Part of a small language model's weights.
Size: 8 layers, width 640, MLP 1728 SwiGLU, vocabulary 16678, 98.2M parameters.
Architecture: RMSNorm before each block, rotary positions, no biases in attention or MLP, normalized queries and keys, local attention windows, gated attention, value embeddings, hashed n-gram embeddings, an embedding shortcut, learned residual scales, capped logits.
Training: 456M tokens, 7670 steps.
Each number is 128 + 24 x the weight over its row's rms, rounded and kept within 0 to 255. Layers, rows and columns count from 0. Numbers have three digits each. The size before them is the row's rms in percent of the matrix's.

# layer 3 MLP gate, 1728x640, rms 0.051, rows 1680-1706, columns 320-399
087:110109085108129117120153141124150106097159124174116160118161122097144144119186085160100101112141145085147099132145071092164115153163096109138098151111120108121124111134158133143128145102113154153134111124126139053142122124109147133150138184
100:118116113123134146145098131131152104113107137137146149144154132129154141178088177104124127121129118171125178096096094141134127107099122140128136104126130129111120134123120160121096132152118080176152115131115121144109138156101177178181155113
104:125102131127138177101076134167165143135134116134152160146139086129154197146149120140140099118138130103152183125140088125100146113126105140159121123131091113126125104159122127130111123139137112153113097116175177085136099132134171119139151163
096:149174102140115157100135125162128116116150139131098135117088156148136131070104097136137113144081100158117118101150070086130131117151099135124187148161113142133094139138109101112131133132143098121126111139180154117113116129136133111146119108
097:147142169143109091130147176152133170079111140102134094114120139137145109068127122147121159096145097156149114173158165164168123133175067106127159129107106154117130163099109096140094105138103142117123108115136130143154121097123107118094098121
109:114142102109120123143120125133139128136139144157162162156111178156101184155124130107168106136108131144109132117128122072167169162096134100141140093084068143143107119160128178120094134097088124122131123152150156129124140109116141097165129142
101:120155099129076137108124138168157082159090086113103154208163149120122110111155148116118140119109146126109152118131115142146109151144168127113141166129148146108100110140134144146137103157078129113131134121127128196096151143098109138101128175
104:134154160129148139176126137116127114162115118116109064114136126168112139107134152104161111147176200134133084108119135121139144097131095154128085107135100125131113136115148119116093156159141177106102140098142120137121158099102132126131175121
096:152138096140113169106129139137113091112155144100096152151111163158107167104116123149129167174110136173147129118135115141192128163096181164131151111161115137112125128151153144122140127131137124132121101105119125113158097165121171155091116106
101:153109138163153165102143100109172157164103109121144100094123164097093135110157090116123089188105154138099095137136124129115165111136083136103164186148115147106116141155120110089088134091116101113158155145151145108101114112153121124117122096
098:125153133114152143164168129168084159092165123126155074137148123115147153128138136178114142126134124135133119113119141082115109151109112127151148142142132138169154110096148164117113167143113138105075143135061182130115123147128146082114110132
097:108050194160133173142141072144161161080138123109104160122176128145130125080098141136110107158083161136103148150188115141126126086156142138090160158137099155102141109122115119133092110121139137122102121081157175159103104148134128130125117105
091:156118114121167112089125058118127104163118140122196090153167098089111127164126168150113125119114119150150113095108110146115121152197123143142108141160147080148112099160133125130162153150111105128119159150136128099139108118090122171107139062
101:111090176141091120169101124105184143138135124137128132119108126132103105100115101150146111089152143187124113169173139152157087162116118131141092119111093077139118080119165143134103117125122085148126127119144118149159158140150139138109136133
100:132119120152117094116142118112134130192112137132121138103096154092120116107090144123155080163050135140172114125140130133123151140124144112075112117135132144083126106149119142129100087132111138127129134119178131169138153120129168127098095144
104:125122091157151129134125131115132132143138134092113161132166116109171150112120145142133098126158096152156132113114114135133090176144107097117141124120120125137175125172128175140128129157119112164141144191136115095124101161150159151113131107
106:171091177116161174111151163114148145142125091142120097162136151141143122098133129151118118113121132168115127163158159108134123147168135164127074142130150111124139172127171137129106108128110130130138107103168115096114133100135124102087113131
106:166166157127068114147116147091128154160122117167153139093119136129088125137095136104177125099098134136061168092098118131149146138144139118129143151097104160136063131166108132120119124167129103173134068160138140140131144139137121147110141110
098:169120135135113141172098104143133109164144160163148138116138113122153151087101159110170088123130122126149169143118088115122186143142100145150152168123121136112108133141080125126072099145102092167118120130115147127116093118108131160113110153
097:127129132133085119086166103156135105163105117098136115095128160116088128087149136154135131154116155134186107116104169110113115100154091154080127159151113113087112133137132148109146113192127141174144122103177178130138101129101143088144119105
099:070145117093159160187110088148153108097163128141139129147108154154147127129136135146103134126122171123121149095108099117098127136131110109145100093114124098110161126096118105128158119172087164177164134094107157098141148140119133094128134103
104:096125125076145182131148151157095141137144084142110108138117157138126111105146145080108101134132157089124098136111145097164123158131100098134148141124146152098145130154123139109137182149148130119131135099108187153124129153131149093127143090
098:141126156168133124118105086148178117158168154130109145159090148080112102128121186085118128148107117107131179142144122155127134156171139079200133154143106114077117121140111175140143205108144091088068138101139157105117110155141115172140144173
101:112136152116085111108122151079128146141134101164131119148127165104119136127106172147053136135147119169102122164144111152136105145129106105134111145109170123074172180094173092184109122124132156134136146127129127146103119121159125126110102114
101:129134124171125144158108146114118135102107100157163115138139146158136155109166127126112144121124135135156127123135098150142157141122127177099136100144156176122145089159152116114117123122109142125118131109169124109125115118127135133069099111
098:174116199161104142161119129115122154111149168134144132125144124144158169139149105165150088116122137113171130099125126100101137160126144126174110142088079116157097167136109133158090134150154140125132136147172150108106152133126136137147189167
096:180112140153127148159119133119128116126128136138070097110075170139138133119115130133141112136148148120142143147109085084152138140151107125151150081113136097119114109111102114131133115159111087161110098152143089114111154148099172089116143130
# layer 3 MLP up, 1728x640, rms 0.0535, rows 1680-1706, columns 320-399
101:122124159146137115169129098099098135151149138109120104147121095168148119119085159069169156133104165144127129153114149155119128127119136167138187145157156176151127149165130114159132130160109099113122116111138119169120144139075107121136159103
099:126134170085119090164124098107138124116103139095137085148149134134102136140124137143093138100162135112100141092128143103096110118165154138122104051141132092174137156116153108130124141126098127177172148127140144122118128123098128070137136123
107:125105148101094112136085122186145130124117095105139170145156139156108144114135088128110113163134116110121129167100148146144138115115143113128150104135091203162109085125132159143153116139156152120142127106131149130196094157090181136121117146
098:099147128105128135141150157117111138130151130136159102131119137095168102132094160111153129141126141133150097128116129149148111120096119090138101149071158126106123136121100158145120106127130176142126128132125145145139110131091119135110126155
095:111152105128102122095115157134116157149108153136127123138095127103181115100158128103149143107151090150137131145139155119146127118151087092105117179096152143131124154109140139173094133166130116121114111098140127123164127101130163121117141145
117:082140119095145095181098123145129137138150136140131151165104154153121136166137086093157102121091150139079118134119130112151159122092119105131133108135111155167116108132110113115157113124122108138139121138174174109126172132130144121144093114
102:144155119094135126126177082119128122114177142154142128144104141127112133139169095123116162147168080115184063113090092106153137148133104116114145159113154146154084165115131130124163111115148171164143099155148145126152166149154059096115133093
100:114102171085136134152094153085157171122181128161142095122145142090121133109144144114169127109118108110094143118134127131111146154144150124130131113146145170107113135137132139135089097173105122142118134086098117151106105152132118177160085141
102:175103125145144127118165099120148130121105119135134124129156113065120161126148130105125146153121104133154125130110108133122155166143119161123137185130128148118140115142151144136145140163144105131174138108118119151090143135134145149111125167
104:123131159096134149117148139166131111116140122141121168128137131118146141141106181117159129123141089147122144157114124134121106130142108172089109116135117178126114179091168092137080120133100141132152118136128111144122152115128073128146129189
097:135165148146123137162125134121102109126061145135122149151135130122095130129158134153124146097156116119117106128123104145119202139090149165142146120098102106084113128124116179106168134119164122164108127133123169126124129154116087131153115121
094:133140144119151129172088138185121166132154142108097125153135131059108160069117097128116093150104154137131116159097138140080138120155090143099125120160113131146163113117177122176130132128109127145132164126114135149108153108093151143129121145
092:164138097101162139094176058117116116096160123162146131083149139138154133157078123133156072132123127181136135122141132098149103174178151137142111136084100114133147134127106103125103132089117135176128100078151124165127131064151094140143108093
096:084160142138146123161112110165103162117123113148125193128143166127142142145100131113094116126112096118143126145129153126114119137148137128117131103136117139120064146104119153155101140141075132146127141074134101190127129124143103200142161151
100:152139188119157111116193155096079119123113145111122111110167132159123130110121138109138130127174134152130079135105138130111104138100181138125147128127091148132117127122123144173130145125125098099072126123127138159129113112111148131050103108
103:139105101137132129138140081114148104116121118123133122119064125142100143101122107177110119145065101118138072163148089120115103128108131145128113129154120049122137102103109129155107110121135129127169124129142141080153105154116113136134142144
104:111145128141126120103121137111144105084104096150133145123131178154147135160131128123130158120113144156153115109123091132142148113091102125152145156102138153171111103156091092117150128132160099134127135147148152136100131149119110114102103065
108:083069107150129130117128141105145124145085171159106155115145120139188148122119154085116077141137120144156134151115131119092138121117110128134183150181161111057152138144090124142088116111142147120134109113176122114110119160149111126139090138
099:131143122124122140203142075089102093100139147139086126138154137108149114110147100103154147136123120191116100180090135102120134161118127156120154101158119138136123150100150127138104140159115134104100127110142143142095103111095070105106091129
103:175149140108135140152096159123134135084085126152087104182107158170142116147110113096127141106137101133120190115075105128181135097097104169114105149133152132154099128108162092077171105110080092126163131166172104124117143126146136182108109123
097:148130082135175108111114162148105148118141140149187183126145136135136163145156068160139102107141125093124144082131143126137142156132122141139083141126134107160095115120130137115112146144107124100113119117102111110145136119118114151115135118
117:134138128095105173131168139114131175093125106115125114126127114126119109134156147126110105118116140100089082154128126130136096131145137123143131155154124172126139127156148103117123160130130134100140118096099164125137099135114111132110149117
095:098103126116140135130112152117152141160131081135137114134134085106148126122104077100106121117117150115118130141170148129104133119100112119141145151157140114144127126095114146157134127161147137155146149159149151121137105123118110118136148101
099:135125168135127110174132128137118116117105096128120099149114164102131163111137135119119100123089123132135187134100112130147149166125141137124138132085094076122116169111134142132163182104109083130157128128157119137137149154164098128172131097
100:139193152114164169152131118145133090144109120139119125127115129160162131109131122119091102080123138086138138118122132146111106100155119152121077166161166136105146142111161114157148121134120134150120138125148148089169157130136138155130105150
095:128100107096110114142068120129127148138099120137143128147138168108107131129114091105150101161183145124110101107086170135145124092106150124127117147152112106160159138113131107092114111128134108107086138102151086143087130151149084130108130119
097:099157093118155154146123139130112111156119109143152143177149129143107073134109141165142123121087149132088122109176158134113128129111150131128125131134132133113129107120126165108116079117142134069105101093102161123116102107079100168132120133
# layer 3 MLP down (transposed), 1728x640, rms 0.0507, rows 1680-1706, columns 320-399
092:114129100118101141128152096145125126124148115108131103128134148109142123138119110093110123125112124083135094151112099107086134119096124164119112153149149124163124139118108124106107142132104141126096110113152121133113092135133137079127154124
100:124121144142109140097103145131115133086115131166098092123104137143143171103138152161161147116157110139121170116121115151145132119160122138108144127071151130170119163117151135129116107108099148125178118130095121104137118133156121152146129140
104:127098142113161136136081104120136141128148110068155150158134118149111181116116132111082121114121112130149150143158091157121143113092153112128163153073090140120141100133125159117109141164143123165111141136100125138133118134148149142130136158
099:135099153117098156176131165157150128102097161165131134152092108158114139090127165153169124105138133141109166119140116119157141120167110126170070146109176108161135088113087129060153150169151165142130136130144125142167143101116156105131107110
094:104161169129116085096123141124118131110116113121145095090156167108091091072088111119138124103130145166127094179111104150151103099139151101142138149128138121159111126120130127122126113140149119127161131157118130106127082117170138082112087105
108:122152108138118145142143092139188127111155153157138143166131090123136152086101168103093143080112131156130152160148121139129123129113163124154142125114101091155139151094152132120140134114108085184132118106105144151117128172130114125103157153
104:101136140105144119103139113090138108106171157110144132153101150077131115138106131138120154096115146097133169123110118088091165159145123120176133119120140100139062102144087113136151146119130124115140127120161110130154117142097079124156153097
103:149114137095107123154133143114160164150193143189117116100146174142151124150109165113057143116128109109122141122152094098112083142122109144169129103099178096130157125111154149156144128121103139154125132148133086130125144124167153132096141132
102:111171145070140132105160145124143132139097154134110146104087139085127114134113110163116115075144172130134153113130113122123126106120094132165131158155069153129125092133134139115153120101149123165141132138106118110090154119075170133180146142
104:131122114130154112103119129069089106117123172116131158159135132132174153147074159141149145082133129142116109128102134158118135151086136145109114096112138136101082130149141112146121095101137149134120119130131130128176144153167159210159112182
097:138160153176150141151123174072080140168109146168148160125094111106163114161109114155104190123166159147128125077109148100160126146104105163113126131087126123079139132107134147134129140123138094131160089116114152127093135122137129139143151114
094:129144113160137093119079174112087102113142132142142158096107163151116154168094105141126149105128141091127128124123124122140129119110089070160115139096131119147127119123105110096153146141144094135178104129140155101145088126134132102097128141
096:099123157148108138133102175083111090119154126160125138096122144094154110116099139123109148145110146107094122100148163121171137149121123083176193188140116136111129101132168148152111073144117124095112153111099135114110111111129112131138135162
099:108142146123125155176099137137143133162129132144123163128123170160141085149097123120113100092149132151105104117134127108181139175146093165105147150131111134107120120138157145105080134143157160175138111142125125143135172053117135158146135104
101:122083097114138138085133109124104142145102150103127141145144122088109146077112109124150131145100180164145142120161115119151136131126133165152094122151084091120150124182128114130125143093114109113150137076126133104147166142115150117138143138
103:127107138157114116129140120140138145143140114150114136161134151132117202177092178154158145122119124125133100135116135149136128118138128168174104122090085158123082098122117152113134079124056106133125139092126123150142123131085127110102066101
106:154124106118167153115118093117130138110116115137111082120153155135114145084120113146119151115104099141098129123120126131088144123121105162097130127129111088140093109110150089092127109112096188136123100130161117151113112123126090117156076118
106:106110118113121116101122118152149094148185118123145109120070137097157135142148109165108129093127137184107112102081113106119113136145137124187153105114108114130141130098111144121150142148118075115148111105193168136124152116119094121112139138
103:145103153141163096161154109149116126113130174157116108117166155099131143085138131121146108093132120132126106129171105128123109159154132179113102124145147101130116135120108158100098144142132124129105114101154116088141129110123113094097086151
099:106131166175154100100158122158120165175135142092147121118138114109098105092171135141145122150130088117147104155139122121121117130165118138080127158128101121116138117166112085116145124124147141127128149134102098153111193128139093080148149125
098:135131111169163120138097098170133095150101139151145106139120157168089134114144141125161088117132131110142158153122149106093136150144124097157098110056104099168135077147144083132113142202136125108094131139156143137128145157144170141164129149
106:138107142137116109108118118115151167163155148154122107133117073133081127122178149100104130128120127102117154141161130143089122118067123153131135131156146150135135092136160111100100143131108156111170126088120135160127129153164140111104115106
094:126128119122096095137117077160148111153113155142128133138085142127103161089136119110151090159103092147123140138136148138137154142156126141133162144125129097122175151152154161124107122132134130142104132111133118144119147143120128131172095123
102:136147123124111117121174124135131124113177114113171124119138162172115124161133162093128151082133161082121133142131143127150132105154128100168123106164146168143134149171110157126112075147114122086137111109150099162135124138137111146126137113
104:093138142109104158110166158140130058104149117107153121170126133127148126113179085118122103116146092174111138157074108138133176144124128131113169085123126123121115086132143161194135148102152093145131143104109079110130145124128159097117123156
099:121155129126139125088110146118133125130103133110129094126123132066108102148058162139114167133199096087137121138133129133101114110124179142112139156146134128161112126153085133093073155098128144139117129102114110174129144148166115112174103108
098:113125127155156101107104151178091145143104158147126187160129110115101164139141118088155150143150096124143136094151148136130147098162118148162103137106103129116117144120143128129145144156155103147123134116091166111130137077069128186119142153